Part of a small language model's weights: 22 layers, RMSNorm before each block.
Each number is 128 + 24 x the weight over its row's rms, rounded and kept within 0 to 255. Layers, rows and columns count from 0. Numbers have three digits each. The size before them is the row's rms in percent of the matrix's.

# layer 17 attention output, 160x128, rms 0.239, rows 0-108, columns 0-127
094:131109141128090123159119124105172101128095151099149121119119127129106105088094151167101103134162123121134126107147148125134076132150170118104110118106113189101154119159161088092133093126118100123108175115132163091126122141119115149127124115142107151123156128153132118136078092150140106185092122133114106090084148113102167130141131137139145117152126139124097132110170125184164149142127
108:166122130091126113148096145122117124170146102160182149137147147115108119106171146100121174082200155147076128150140112100164145153146124150118139104196174122126127160158170123122121137101164131134168136121131136122117104127143120142112141145164133167105153073154145149131137146157122127142140132116155121126125122120146141106112163134089127131156147119122098129168113093134114114121102
103:143105154157152129157130120131117176166145113126136111132135109138121131168135111116145120160119124171106131134117123158171143135118137119159158106114138098171146103168082137115180113163074130166149151088144117148155156114172131118118146120114150126154145151168151152143110168071116106093140154145139130151071138145113140176125102153109135154108095101100150151107140134122111135149106
104:175147124124122159140163121117107117125125113154099079145179152167143115133125168110132116128134135160120136139081127123148137085122083080104101133158207115127127161122144139132072129098084188134108152144123077106141148125135117136094068125136130119126117133098144106146172112105160129114129121128158119168096153132120133130115147169152108133136143140147122128142127142116118100130110
109:162130147135155112103127129147126162118133142168147138096156051126172141173087163148098126084152121094109152064137117131123112140167187138136097116114124115133100164098132103139167124111121108114106111105124121099137134119106114107144095139132141135139145108141193116144090158121125120096159128146124140128126111123148141132114100166168127079128124158115102095121142140121135124094105
107:101153177154133097139118142169103154108112106145147099145101134090095092131138145090113129102155101099101079124110171139195167127138153136182138093154116116107115123130157192092143156100120166106108137113093095157080152119148137122145132119154158129116107147129097115143128137143124171107141148133138118113136120113134146113163134109145109111111129100170110135132140151133112143135162
089:115092141128127129115120166152115135136114122101133158160143114149136133131135124152137081170198125161119189163071134130127092193150133109107118063161141111141132114097126124109163154095144122135179186157120126140123109125148140122124123077130142129098117121113130135120130141139169163144152150168132094104106122108118108094120158121114115110152133123114131129160117112151096154116124
102:103123174095131168149135147112129113152164118191138228161139153124142161155112155149138126097139114133105105113094084098143138116125123137127106087171120139122163142143131148148100092136108108113142130111131079148105169108138150149123111145122147141154134117160092101100110151170150136129150159140124136147133167097108123112132104143094106111132126122133122127084140088146143128112114
114:162090160142124099126116189161067118114128144132117110158145138134126125105147147161110116130109166132142113120164166140147130088117098151120109081142111110102127091134085155116112075135128095101129121127113115155074137122114114104101119138108138082153105154144130114117127092101112139144101129158110073097143129161160132139100120148113119157101093123097120113183134135106119095144152
108:132151119097133126147150089141115160166156120083138170109090119153085129093133049118098165141131111153133138135117144139114100126154095168134108083050124125126109134090140188090133106136110144138168138134119108098131099155129121130112155148120114159153106147122141121130143149124128145129124103101114112079154146120123136115176126126130130119172127098176114131150146153123124136123112
095:101115124143115142091101133169140116149110140073103144094113113169153140118170156134110147158111140090077116131132138123113157102121105116135129160137150133108151150146097105192098117149146174102121151087099113145167116148109058171191119139090132116160132117153098107164130149097136108122119151140111131119149131154125152096120100156134128137107123145126141144144113168136147140133123
084:095086168090183075139156130107131135147127110101113153174162126122096111124145154123127108138123110145080100144148115159143119163103109139107091150136146135073121152115097112094134098132122127127111130140101148081094117110143130110097114109120144090153168114111129136122091153161179092154116131082123135139131095135091127095114104115164135078109150124136151146155121129121132123124152
099:106135081129171152165154177120086144155105117141134102094070110122106134104122098159150064137145095173082129101100116167124162092131113184130136137154114133115120138111120141158119132102155142114113133096153133127157136076118146164125126115112158190116135143135139144103128137168156120124123132176138149165150128100123122126151159124148109114117132103129126117101130098123118160127123
109:122145157177124138144156130093127118121119131123107133132134102082102068133113119126128130115097107154139166131133146120128091142140102133132145130166121110172125119101140121144098159112074138116113153138159099104164096113140109111150132095081145119154094137104103110101189135107123108184115140133137087133129148112152090134107162134167103164124125104112160118107118094139096157112067
092:154051145093103149143172115149106128038119115157147138090124128103111166130130120095116109119136088136108121109142149121136103060135167085108159128139136119178163111160131116142094116146113146142093112129094098146139090161079148108152140146109141137116098116172124099113146167118112116124125151124129135119103116136138114142133124134123132152120131106094142137137112151101142127119108
103:137170135140074170153156157120102127144091140092145137070167113138118134129146112134100145144098138128162138129163137103145102169087088135082128076140127181133115163123154148104137138130140141141141120161126111129097161099118109155123129108156144096134110140150105104172180142139134155164127118122109163085115149123107105149114162107118131126122130102107120167146111130113091114124091
101:129117133155129111163111104112133114121140059102144150080070195142126133109142138130119104177179137098131131124121122143162089139113102112167132104161149072111125121146121123085144126090095085120137135136165121174112100133136137104111158138101129138132090132111123115133097127140164130143161129124133104102128129136144119144131130148134118186104137081134108179140147132152136111142101
091:151107130095137152124127144151106082155130181088114145083077142110133125142142160108132101146122164125198115118118109128129128133131163123146130141088132161174150082127104132096135124113166114072114126104109171124102141130099166136146098120175140136159139159074139117095127084104157132130113125126160113115121141126163154131147133100123140147102116149086121155103147100145121135123128
095:174107116096140128128170127141105087129133137121153130079182128140145169113092124114098157153132123173114096205123099115106100082107137130146111152132112156087137088122111125130090128112103135142155117094134121078135122148115142152126148106130122081142115075121117148106124167104093115125180097137117122118116131120121123136141098130113115148111115149116111127182114149135147141090157
099:140128127173128132124120160120154149100089121102133135146146135122129121138135115120146142122103120140140181125164145125168166113147147143113125215119121130146139110151153189117159126116170113134130096145130160128165133153122128125146124088161112141077183149070165083098107116145158102113125135163110160144140095097151117157105109117131104124135118124136147157129134141128110079136162
109:092107122113129140134095111141110130120130149118105107115156137170127165113158117120139138123119094092170127049086156147141091088096126082153171140121127119148098096162107102090109141075177133139114067132138130142128124137179130127131148124138112124096103131116118128092129116116102148136127098118110103111109145096115110125132154132126134107111127140056126155113126126103080144140121
090:149165128096154130133166150127133147131140105101122166168105154120156131099171087084129134124116112133127137133114153075106061195145178136135144090105141144086167101122091123137106066100083143182146123129125102151116116107138100093145136149120130137119159125100120101162118138146130132129095121108126097126132148104150112148124108121158108147147132127142096138122109127101123130103138
109:153129125151104130124088125126166144108133128086138181157080097129126140090100160131103122103094124143126123134132093122118099151154075167141129157108134089103166131142100129135102145148171153103150169115133125139116080151164131143110159106139201135115172112131173069135105135143124120122113125169130121151129138153104139127153115133115115163090147112120146097122127142120125144122165
094:136130112096090101125142090081097163094133094142110158109149175124142122150158130107145137119149154106152143130114156161169132156138150105113184094096111106126073109104142107190110119077137134139152105146114142141134144121131096159117153115148131131134135136124132094101142104131146160119134167081126140117148157173086140152137123116142165124110098165125104116143141134173141156118144
101:120127103112086183099131109117085183120124122171084144147093065108106136089112160110143112092168139102135124164087128111141100139083147150173075143166136127121089076151100143133120108146124133112143160101151126130118110126127097109127131127123132125140142105143128121114146109119136115130156148088132150084136160112121119153109095133150134124109099161118122155138124100140099117160149
103:104107151140092150129098098201104086161169131150138120152156095079132110155105099105130121178116125095081141118098109128166140161150136136107098113139136164136074112088123154134121141139144158140111118127127101116131132100092103125121134132129109127104076115159133157123159142123091130124146130157077147137136130114146082137138147140109159131128089134121155154115102173124106127099129
103:117104144128153147114166153113125173129119132115147164128108089103081057145153134103170150142110122125119111140076108171134133130134138118148136121133127126162148111173180132080099118125160153097149152110109165126119139150189098139164135107118118110155174120115114125074151125126145102169142105104142170127121096094161129090129140136136148112115121143144121150113110118135126160136138
106:137198087079119124111115086099113137096120065138134129128143111099118115106156147135123135108123095141121123086140123135153127139158096095110133110189149140106165088156107093184167112117169111140147115149141123167114131147143146120139093133119149143090128136151129129118156130114133114121127132113183122121137138140104117168164137164136131129167092116113140121130111147184136153150106
092:104172143098119102140151132135104101165089147096126133151105164174125062140154119102163164141129120120097129120134138134146120087074127098097097170122146173105127105111147119109123158167109111131141158162120171101147144072094170114131124095120099139148176147121116147133154158152125125132140100108095141117132126115125108131130126094129147118136117147126144138094119151127134073137096
105:138140105076109131101123173099135127160136120107109125173164136138122069127143129155108087087165069133179085078108119123100134132153119116145082109120154170142094154103136118125164120128138160128142120150116162122121156146144118142134158140139109088141130108132114122166156119130138100124120102117159136124100121131162125119093181118141108130140082121143130113113125150151093161154166
108:138125157100170193145100066156170145108123128130139079172142133137092112136097172131131135174113123062154101176105195081122151118125145129132137138121140097145123128163123093139153138124130115118089129143132128152110114145129135113160131146120145099119124101142128143137088126120153129139104137126131158131130151112111130109138133113172145168124123155163193154144126129126136120111113
106:093089126091176142095129145143135179174094148115118129114135138156149135135126124145147134132117181103137143141145169114160123152090145128167073102156157095120123156156117142130103120088120134092133144158166085124092120138129097149093131160146100111168113142145125093109136130133094150139176146125128129159091149143136113116112156111161153105142170154106141133107151099100138153112123
104:134136162136100151127160077154093092131115180107143118096131147117140111152080076131170133123157142144162118153104095131159132130121124157154124099096126087117120137181174121172129106130118075137154151131174123129140165096140146128148140158101096117154152159138117118111143110107109107128117098107148095128149094146105137108131115121113164122128130122172078113135156140145140159132150
099:189099131164121118167112147119130128103105175145094157092128147125121161134107094120122116118156083059100101104141125137116162117129086114131114156140144167151136147133142119129132118089104109134128096112141177120093137117102155161128155168137116111161158102111136156150127118132144116124158147170163126143098162168094119127095140092143148141115139096132111135127095109114117098173139
106:188184139111128107106141081119093141149132110105161127141114133162150164158100107149162097130127110142121115157134158124119112130124145110144143169156086094148113097186117135153119168113140118088153156159134140146102099105095119151164144142123115146138145126135137127133113102157126121133110161133118094122157108164098142123125132117160137171111118160135162099074158138118180165119139
091:140120109108115146137115155153134076114098110119110123129120134137123120171136106067116114131094171115080118128077115103124084160118104121131109216110128164150168164161078139135154136120126104133104147150158142115138099123121107133100130110144126091172099106127121131158139160169122124119103136161135157094139140133123089157125082151142121161152117121128154159127116153113125143135126
107:154080104104116139131101137160103151091120093090158207123133095134125128129112082127121123113093144120118114112142139128119146133106085120138089163150118164116074145124150100140159157090124125145150152154166158127140101132115103122098140066138163161152108112117132137125143163147090118168138141139125098109081129144140107107110102108118129152167136128136126111136154101092132098118112
092:128113160172132142106170147113084127171152150130134134118106120144160180150145107088124109164128115104090124127151079126093138091150132150153139108120145118084121104057137069122127151137133147114128171102134095114121105114124133145115143140161154122119123150109106145118120114135095134171124148130137150168163149150173101143131148121080113183133131114122112117112106167136157124100136
104:122119116154095113095078119113091175139166132091144144098137142105106143183102138112104132104076116157076140125078145086127157081098100135076114132078117142111154159101117131138099133115128124127142129123123128105148103138114143122097081151122125110146141102077094100125147130167125149114090118134096132117105133155107114144147132177133110108085132127109143130102127111136142135146146
107:135158103094108111114149166099157165165148158149194129121154128128142054069145109142116135166127112078129130124080110105146120096150135121168112149075142137118123123125121136162131151151102106152122139139119123110132163139152158113150090150111128138108096133137196146136125158134142177153096087145117104122130132118172104131135157132144141156123153108147138114131125130144127141129131
098:068123091127117086179145141171130122107179138116135144121178135106105137158103130114197115094140144103170134127121153123129157120145108147152150120106114136144153117093148150139097073129128127126083126116100169152123106147129166095117085165153087130124151151122064161165131124124134133089131117121121127144113120118113109111122146135085115134144153116147136146144142137126115106120090
088:137175132125144094172131130150153138099152158133164113093110136140111123123155079120153133154128095111138084100121154126089115127093142159086117081139076076098127119163126156133154138152135121119118134145140162151075112120122127090122134114116108154091110101119108124115153095107110131160141131096129157145182156116085136148141107170096122169110149134098106131097114147137144109147138
092:175137159096111118135151148111121170119140142116111088117143112127162126119144099124116170139163124122123131164159110150095088157159137112065105163132099162075189128124097139120091146138159126099145104099133121122137159107108162152132106104089120115091150133117149145143162141124115132128155147163125127135094103156133142161084112136120110154152154126135142097087138114138111123087163
098:139093163103078107177152129141111119127124147124138125144080164151152111116117139134142150140069095176105138147134134116202139152117138152098132148146150116120155106109141087123157084138139156129126139143151074150150114127124158092154113131112143104155129146148190144114118119138128086149136091148151112161110095136123126087151133166126121137179135139153113136148141115107108129135099
091:131139163134093133166142077118117118118128131068150144115142099109095122168132143143105115151128149129161155115099130184101098135139129116146098119117122141127148102132089089101105123100105162163149125128157140101148109098174129119100111128125109098088118156157141129108141103186105133113136142139117113092134121110116090120144112121121120111089117087141094123087133074140131131186085
091:092127168117132126178084114131123137099129140108106094143131152120112153130139128141139143155151120131129158119133081099152129151075111081114177184121122171076130125089124114181110115129104089138131101145163147127122105126145143121125135113137124123166138134107108155090147166127095131144129146139110112093175106144144129131118103137086103153136095168145142072155151123115131125109165
113:133114143120083137136131163153155125111165159139088150114116091115189102128110145152167108132114094161099128119118154136123128110089131098118116101116154120101099145082160106142164114097114111107117130106117160126150159098134133144090139154084118151167116124184160112095095123102072180146132131111171118107142114087139159124116146133123084147132126146142166130115139132131144125150131
105:131137143083117116124094115165122139122122122108125096088140136142124127126148135125133132086112136133080198163141075162054182117158146146127113115153111127149107118119158162110093060139079107175101137147153141140120095139107156115115100117125116122128148149164139141133133093105114130153127158085106115140097105137130182100096131132107111130143128117123137136129105142137133134108113
091:111121141135159160082139150142101152149181100094121140118082168145085143131146127109177068119162143123152128149127131113187104159129120107125107093106165145170120111139105065161145107191100137131178127082121142118114098110127124140152141144134144119139116132139130119119139117086128126129174138109109111135136104157114130105162151092131102121132125166129113134129125133147164124119118
096:120083113136080103128174150133124129136141097149116094171133126143116071118091136111111109113111071088160158133142086161113173137084150172109109108119104094120134111143107125193124166104114146109139118122161087122114124093139123147087145103111165146111109096122118103168127128129117126095122140126137131125121134076173130135113108150110100146135096139143129113131118112145143121163151
105:108138132099122121093109109159108108136101104174121134103152174104134081139135153178130175097093125138104165096103105093144114095147138121153088127090083157119113104158149080105141162115137152139137162123127144146090107134095145085149079130116099126090108125151153108140099127128113140116169099110125094120154130124155108093118136128136144104112113129166106100107114112100142118105114
093:097153135117154138147113183113163132080084151162176103112136159131134133117103115132142148155095157089119153147131138079164080122142118103137132136144112100131170127097111159196142105124110119119148136102090094136110127151130102127156154118111082147136126127120162157120124090108141145114150092154105100152107133150175160137128140144141129151115093138090116150140117126098140089128133
091:131145125110097172118163125129090152085143162087150101075110122127154145129116090147123106124157122140138094094144109145158174138106116142117140118139133135084110148153058141105111143189156166156162154163093120114125121088096155124132147152122128126114118162127119127138152121142111155181128115131150141129128135128126133115085128175125149138142095150064113118103131140117162122122122
127:142114120098102148173116150145138100147104114155114131189087147105131098139147141151107100097163121120112134124133114118162124121077134154152129116115133159132123159085141098094101129132140108185144109146146125129110127132097073175105112133113127121112167147137118122106127165121155148162120104173134174140150155143115170136150154106121124190160143102110132158119147088116093149126142
097:119123101142134136139158139180146175118160109122115098104126122134160129170102103146108124158140109197148140101125078108113114187162118177140144152185144143135110142111146084133107093099143126150138101122126154143129114157122134092149147134166139100120139130147121139152126118168145111149151157120157131192127145122079135133106142138126133143152113094113125098102160158114103150155122
101:147147066117141173169131157130128139162108113151163116160105129083164169138091133162134123128074117129129109155117153162154130092177131133073112140153126125126177121112159091130116092118122052135134134121111153099126150079119124126158142133147131098148117150130130149112117145128132128119126079138143135090109098129116146138120121133155135143156095119116171161099133140139131089126120
101:123140132103115072137135126146138104105102120087103122150146096067136123130127105110148126118165098114151153100150165121095104108093122130152115143162131150168143110116163155198124149141123150168124152153089128088155123175154119150092099147123140133154138113132118109175103144087121124116088151126120142093173102132141084101130159150125143132127119140146159102113147137119097112153115
088:158160145144105106136121158137128097128112082098118145073126117149089135159134099155140141163123120101086058167112128187144108146109179142150138124114147128096097131159123123094108082098098164114104117159148140105132147129091109111114126123129157135154116135135174134099146136150110114124131139091099156117151137126106132139139127114127103142139072124158135158123111097113079098129119
102:176116189163140119117139121129136158155161088173136120166139106089157147106137110130080170142115115095101142104073130143117145137115143140120133175128123160153161171135127133145105118102120099160117114120117147135141169143156137083115119128148123136141138124144122127142158133146131138101130144118095146105112154197105121121122128173170105162127130088122103091125082161097109128122123
110:110134142182186050100128116137116170096162139078086108130131144122157108157128130131138122080145153137177067162119135134131131105143121114097135169199097145139126110125130107134132125115108137128143141112125105102148125164096125146112125121116098130108119137107140149099109154145104102153105176124138127143127149121101135159148125128117134126126159126129154118164144153079131131141088
087:075097144096118160141110122120109107132158092097181122141171146171166183116142140200121126100148109161114136135140120148130195130101146147123146142145150110143132179178138113123128136153146116158166138109135107149147124146133151122119141147120134098120113149112149128101106107122123090142135124133086078099150118111117122125146114119117133173136121109140120100157114110138098089084138
100:082125136088154073127155128172122162097165081163120111135133078159142085098132104129093118151154129114139159140176156144129120108124091080165138172146114121143120161130142108121115126123143117160114094119167130147163137129113106132136146127150166148134142113134068156118145126141098099110148105129084069137130154137157115130121127109110119151112134146134112108161113093127158118115120
093:127118143129113145060112119088136135132131072136075130157152126114118126133116094145164133137135153124094113201158144113139090122125128137105122151139144129126140112101121150113135146101120169144191163141142133099135100167143116090131119126131142097113128101198136126125149133138122120107140113165118147101146123115108128157155145062073151130129156130098139175122104109104141119117140
105:120075093141137106139097095113113148128155185089140152126128130155122103129113109136133095127157122108085117127176157113099119051125132125128108125142151097150117186152150109134192097116120108131141087105149171151127119136179119134097118110130120125125109126163133132165108152132160122130132103105140101108124133145133139164156157091134192149132150105158132122134103136110131140130132
104:111145118144122157111145187124119112054192088164132129101126133146131140111124109105128073129126117135098097186103128132139114125173100133126101136080117130121146131147152084150143139127132151102132128111114155102117091148129130132125163106094180132110108130124132147118111151124113138169129128139112128128158140074117093118092165160131119177126093122117150147095138144174120124103138
092:090142161151132127147123143148095145163092113119142133145103145090141155132107132136133094133125134155170132176127122121095135124105150112130155132117098120156086169117152155119151117102180197096131115136124124124144111126110139150054115103172144148128120192145110122138175138147108100133125112115113129147138149091117178121132155148132111132151143128110171111117164161131159163110147
098:109144117106156174131103157136103091147105139141098158154141124127155170148109146111086127138154087146116101137115106155120160114139066121106116127108112166131161180126131148152171091148118158114134155123130136100135077101137125108082129146130099123121113120141148163143117133139093132120059114156110150127127141124099106113117146180109105149167104100128115165085109137121125123154156
100:089168143129141145134138087123112109092096105140174142117151100142187103170146110108119119114120150128151112198088126161101108096149138178155150113139178181110143135130076145120155088161161126117118112147123126113112157152139106150117114117119126096110146127165131122081103131105133101115115102093103142109117103105119138133111138125145136133109139077124126131110115143121126123124074
104:165133096180165142123111121096099138140146131149120120088148112147056135133159119125181113157070141162132130131156111165099113101097126128130097114183130155145124116152120104132077090149136128125137164157128133139159108176159121117126141128136123142111123129118116130122136128088133111111158145129075099148103134135121102124161120189134128126141105101098150107126153101123097100153098
096:126069122144112129089117120151128113104146132130135123111133144152126154134127066151133133109134112152105129103128123094094154118127098177125098103118089182115182125165094109090145207090120173154138146128119173131120135170107144167117122156102115146145100148101134141097117137153107093143152144141155121117101104146125086124145124148126079151137110118128126109142134150133141153107144
095:157127128148134091128072139144120060158152111087162134113127058109126125092108129087137118164137112118139170123123112146143140088100145165148174047128125120091111138149148130101161141139180136152123119094142109138128160119172128120106118137154139133136100147132138137134154147110132123158123105154128112108143105153129132130127140094102128119129107181151094137163134115125129157124107
093:133107159090116145098150139111173155147080093150121146133166140132124107138116148128092118097116121159148123123128126095111137080100109087119148156104120151090072159114073088127107125138134128120115118151127170127179139151166150141135121142118129168085127129183094131127097148111121117139129132153143152129160123136132147121077128117119133161127133089135134160168134134079128160163148
099:108135131108135135117093142078169134140107159141132118137108151068145101097125091082135089088096130076108117138154146168133174133093090138115099144113118090096116124135121103137111055143139082112129157145100096126157151109139159137120168102102121120130134127111128143151146076125159165145148100133157097141130114128134135121137112153112165095134127136138102110142129114145138092120151
097:118135147110165130140121127116110146124123120098163123107152146152147121091139052153112161099135133119071089153124153195118169117125144147136125119163108133158099084066115099131117138142163153167069133118148083125106128138095135125130125108115149088105123156137146135104145114090126157116152140111118110147127176099093126098152105109139143146112155118152101150128112128111123118123140
089:124117083136078138131151090155153135133161092179108153129184135128118124108105112127113050120129105113153153093121134090127142101140132120134103133198134111131117097141148137095134119121177142113151124130108136140134152099084098147141163140079133122117139114127156150138127107130153154142072147127151151095141152157131114120140136103147100107111150104164118118161148129134169155118104
097:143131161110131164092126123116101104108119092127088128059119145137172153108089100157133121157166159116173129119121122128124168079124169113130123128141122108175149200052106147074107095101121137120097113174150108129133147123145110145149158121107090117115117142164123128116120125137141120125141097133157141126147103116139123131143157108116108129157144118115124117115114155116100105110150
109:145125151090133201128161159183100147142105101111124107112160119106106113122139125107172110096135090127162093137117068128107101120109154160098109157128122078127123096135150115154125104144102141139146147137088122094119108136119131069147137157121129134133133127153095088111146177089116157139122138119155118150131150082166139151146136110098116129126119158162110115124167129140136150149136
083:149156130163113159137115097167093133147114130129148128164134089137086140116120149128125127125118117150158108168145096108148131129164108091122176182121167122136141142160115107143173139162083123093164142123143116093104141159135108098143134117094108089129166147121149089170110124146088152067116088140171134149092146102118140123149100131135118171130101140131127120120116126159156113146122
094:099103131093126123099133135116121103149135124127095174153119105150119129124118094115114170173121103130129150130116099124128169160149110117121136133148144177167084061183142165117106133162111131156124128108151110147154108097095146144096158111143117111127126163129105083107154106109167130149092127126085099152117146099100082105116164125135131155114144169156154096141102105127138108111121
096:139163121169118134196134097195147175146104115140103138115117137084136119140148107125117085151106132144121164114147145166105135109124136097131089101128161160161127124136110138142123162179150119101122129129132135132151127125118079064143087127106151150104096163106142130121107146147092154121094119115108101137137157153118156104135163110101135106121133100179136134099134106098120143143115
096:118152058122130149158144124110130146123101161119139141165140147103121132118135106163104101134182135114144139123111157148134157098115142118158127159156095135070177099131125116113145111094123095123114111175095122113105118141152144144167132117140127117125151062107144147107135135084088143143127144127147127144109161120162113092157146072134116135100125092133115153112182153131167111149120
085:109112144147145144173118090115111166125146153124087112059114127091118128089150106153134139083127125175118088114116122099098149112119127143101134128137117130141165155140110164126166101146086121120132092128143160152106144096133161140130081118073134130133138149110148119107110137094169156129128094159164112059139162129125142128176136092117111159145135142119157127114108139110105119112128
111:128139087126161142119086127166125114172097158162177133122138134118119114141133129127118129133131087123138129142149155165140107123098131079091172107127111136114152110083128120110076150129111153140125097168138184132122177091095130129123142106132160134119078149118164172152162117131132143104078110147139172119133124133124143081162113129138131081106122114098149149095133119092125119148129
102:099110121118115107127144132119122179149112130128104104104158112144088145135190126143081149145135193110160092151162116189109121110132142083120074131154156086125186147126138118129167138161135137115128151131141150117100146115131124156125132136127141127142109123148138126089171141118132134137147134098101149130138175116085134141109130111110149129124181094125150123168136126136158082096110
094:074139059183112134145159129120127095132110120117092108129115142134128116139172134206088126112112149095138136155140150129102120188114147161106176150136113105174139141133137165150130123113111114108130139110119154154136123112121145129159104127131112152174138117117151098153163133176145183130137102117148160124137117126096175133142131120142101153107127112121156157135138118147161144114142
099:111128116120085074091191143097119086131115122097132116120153132082075192150149096126125109102108127120150125113147166118162147140142123098117108105139092062156096117093143085103139128135104130103119142180118136106107127135115109139112123115123100138166136165169120101139123112103153108143110127131135144134132133120159108111118134179152126129133186105137128165110126150137116122145124
120:139123108100188087140076110107134119137129111107123132118128110162178146161121096167120141145126093098133084154120082097157133144154111120144128090138148080139139106129137104170095116135141143128092130122145148091088144101130123103116157113135119124099132117135113141152074151106102158133138138154138052150089087139125104124150110129144155146151119142106130133163108087157108120120124
104:123143158177127128105155175136140156131097127112100138098167135151150117145092138116113087168102143123119136135111089100102145099160110132146151101151094116117148166141134136151115110156144100121198090082103185128137102150079092096124143132104134121105117157142113147142154123148145139123145107143130118143073105098131099157117109127123126162140110123128105131139120129107136127158191
089:165111118108154108110128113120109117141117146105174093138099157069119107192140111099077095107112165146116103133111138168146142125140134133147136126118134147157129153148124127204114130099161144128119135131155129105144127103146135116132059110101099171111062121112137098125141118138122153106119099169114116138124143117147142110120111099146139106120099106112144111156110132098183108109134
105:170141150124170142117110161143114147100161105128140121122128118200107079071163107181159145140111137128136159127121176138128133169146188077122124117162114093109105164150115160126103132124139117144146120138140145127088132142151137105110157144110147171129111113124148094113146144142120124162114116135086145138122121176142169106167133146106131077125130139116112117125119114123157141153111
103:137126161139142126111143119096121077122136164122052147110159086155129100110141123128164130097156177135121123132094139132141160122168095162099175126093141129149114134142084121128127141122123088118127152130159116101109110094147122131155168154096123101136161122144137105118130128131146142146111166134171128144138110156114083109108092106107177158153153151122117127089145117152175132096151
108:149162137133156169095112127135120105144098080123120121098112134143140122109080104152129127046120142141143121130160137130109187166084113107155104120123119108096119102096119153087141148115152164110157120162179142106117102065096142134146096145113142143135102110115129141143129113076153121097138106110095149148133146096124113115100112086138112120154110097150118115123144117099141138112127
104:133178117072098089112116117096122130111106137115094119142122109118129111159100089122102101163101212103109144105144120118116129096131150105134134080115116116147137123195107129123138118137133152115134140143193100109133179154084147114100191124109149118142133121099110163139137118105124117114145140085119142136126110158146083144151133112142178145128127115110125131144097120128120131121143
113:146127120114127107136065141101174155119107136175116123164141099151120162144142098152173150113157128159181153154114105123142161131142114128125171142114117111098161123118128091101160101166089182091112127144114123099115129136144135140115113163148184171127127119099122138117096117153155129090118125107120137120163131124113137154123128146077118095125098173152166122164151123144112133130135
099:148085127121127102160153122157147096112211098154157070128152124118113106168116105119157140111141124111147127130123152062120096125100117118125137144154124155142172183145103175116146115091115116097133094161129162136128110144136138144105120103105118138121142142153123085126139150156143142109129116135127083137187129100125110088107123126138101155141137174151104123148138097120122107118129
100:137120152141101146071119151162132173122086142147130123128155167152076141150068098121120134102141072089108126129169150128117122177116141127113145100097139127120144121164095086092128081075117119112131098100112134133140161166122152073148159161143118121143124135113155140146126145134149161155151103144106140154123162112101097131128115128130154137156110123142122141101142127117150141094122
105:153148096138133117151114154173162095135139174152120150106144088110137159113178111113109116137094156129145146179128130133167137155115159127103125156162153123096071115161087083136111137114136160127117140122146147126163164113150079142112128129128185133156158145132143157141129122105125155151138129111138123142155142165090098129122144120081086118073116114131158124130126125155151105135102
100:114143137102132114146101126132151136115162137102098143095150100145088118144105100189128120123171136145152172135137131188147094096161121129135134166099159108093134149187130147149070139142171098121159136142116150085155143108135111134166137144103171095089135120095141105139161120115130087135167141132130119103137103133125127126132121127146176162144130159145129148130147124110099143111093
101:151173143104096098064103153158143186143126126129123130088121102153171167099179142095170148092131145116156147129085138095141119130099126103099108140137066101158094157175089109140143123121141101137105125138127125137132110154107112117124118125129135146122175095161133093146084134102106137165160141126131139121113113100133129119149126140145153109136121155121149102108105167131130114149135
103:106160099109168175103142167143132145112132112134132101089143142083151101100161177161119108137120140106158131146140110115134111120134103074142141078067145126151150090171159145108153112107128180115130100153104158136132170141130135159130125158111120103134128156088155088112115136125121161157128108139124122095107093130133101142156132121156150114142124132127133145133102063144154130117127
107:156133114124175138095153115122130110046150106084148114143126120086132126172136135139117134127124072112135124106138065169150115115184137134108126179112137114120094128113156143113133136086060132108123101111122158124116079115129150130142148099138097115134127124147120128140115136099134135120114167156141119132131147110113137151113144153122117077148110121135097064108137088134149126126137
104:120137144078153123150166142131134117124167174093162141120127124087165126108094133094079150103087189135155147157159132138158145127121092144093134108154179155131115143169121133117189136090113142134115152160142118132128120140099139135111091097100126115110143110179131108099116122135111111134120124121144120184139126159138078132158135125135095087145140109095148132140132157143134136116129
107:140144098123136135115143157092103172118114158113135144127156160112090086107076125136111146131135108113140150109124088159135105135124138090179130126169122130152103166103043123127154181144131125124122134146133120099074111118132162126145130111134125161103119148116127131106118130091161091107114133135159166176099150086114103127128098128170106103131130133122143123095147121164158145103131
105:182156127113149106141177104163151097100113098148091131178113174136136169171116132131143159135152147142126135117102141161164095114098121155157135125096139170150104144108126095166182141147172092120117083142109133113148127108152120090130121093113109128135118117132143160156117126108153091121125122126157158135125132076081127112149116141148103114107119134129090147124110148149160135158111
116:136121121119148079110115126161168117128115166106141130123147126115095138095129102080132104136109115146166146118104113146142161130128197112095145166162167124167126155129132137095112145131121107109107119132106131125170179092169148097106133110099120174128119112152082091127135164111160122138137118125145125138139117115111125101165139131139111154096160104136134120141203098134130082122094
093:108131133108089072135163120104149162121136108111120087104143191101084166088094116105116157121139148079130133125122117110121163137098179151113120143134124173124108124149184108131113153119137107134121098126134124175122119163127134131133102115141113108127135139145146132133172158106124093128174122156107152179165143141106113110108135157120167095150171159112130129133153127171118148123131
100:113117147120163154135153147094116091112119120093161085140167087162106147164135123124127084150141164129113166138128104097121175157116138122145077118109098148156119089145137166125160122084130111126139152083144143181109145121096091137127126103150101142131145129141129122119127183110108155137093159137124146115092110089133105125094097149157109121142093132132143135128173158148152102127150
101:080063083116113119146140124130139108149086097154113104087109133085137080114115123100135114152170138172132156137125158118105165145208138112150121144112115139109135154130083076140125138121125104131127125122122101136137111134118116088124110119123091130111118146143100159097137157114172150131127144154112155109141118096135168076116110105105156102119112105133131134102090136159107129109115
098:121119173150129157114136126119162098117114100117181094136155117129112129114145104085153170139143153138148139073185134132098122141144110131142113132155153060102125092134126089117099125143127123118128158154139132156143154128149151101104149068117146115132126143092137139119119147094147101154169133126122154109150124154148164156150114136123124085150136153099106152101128140160095091171092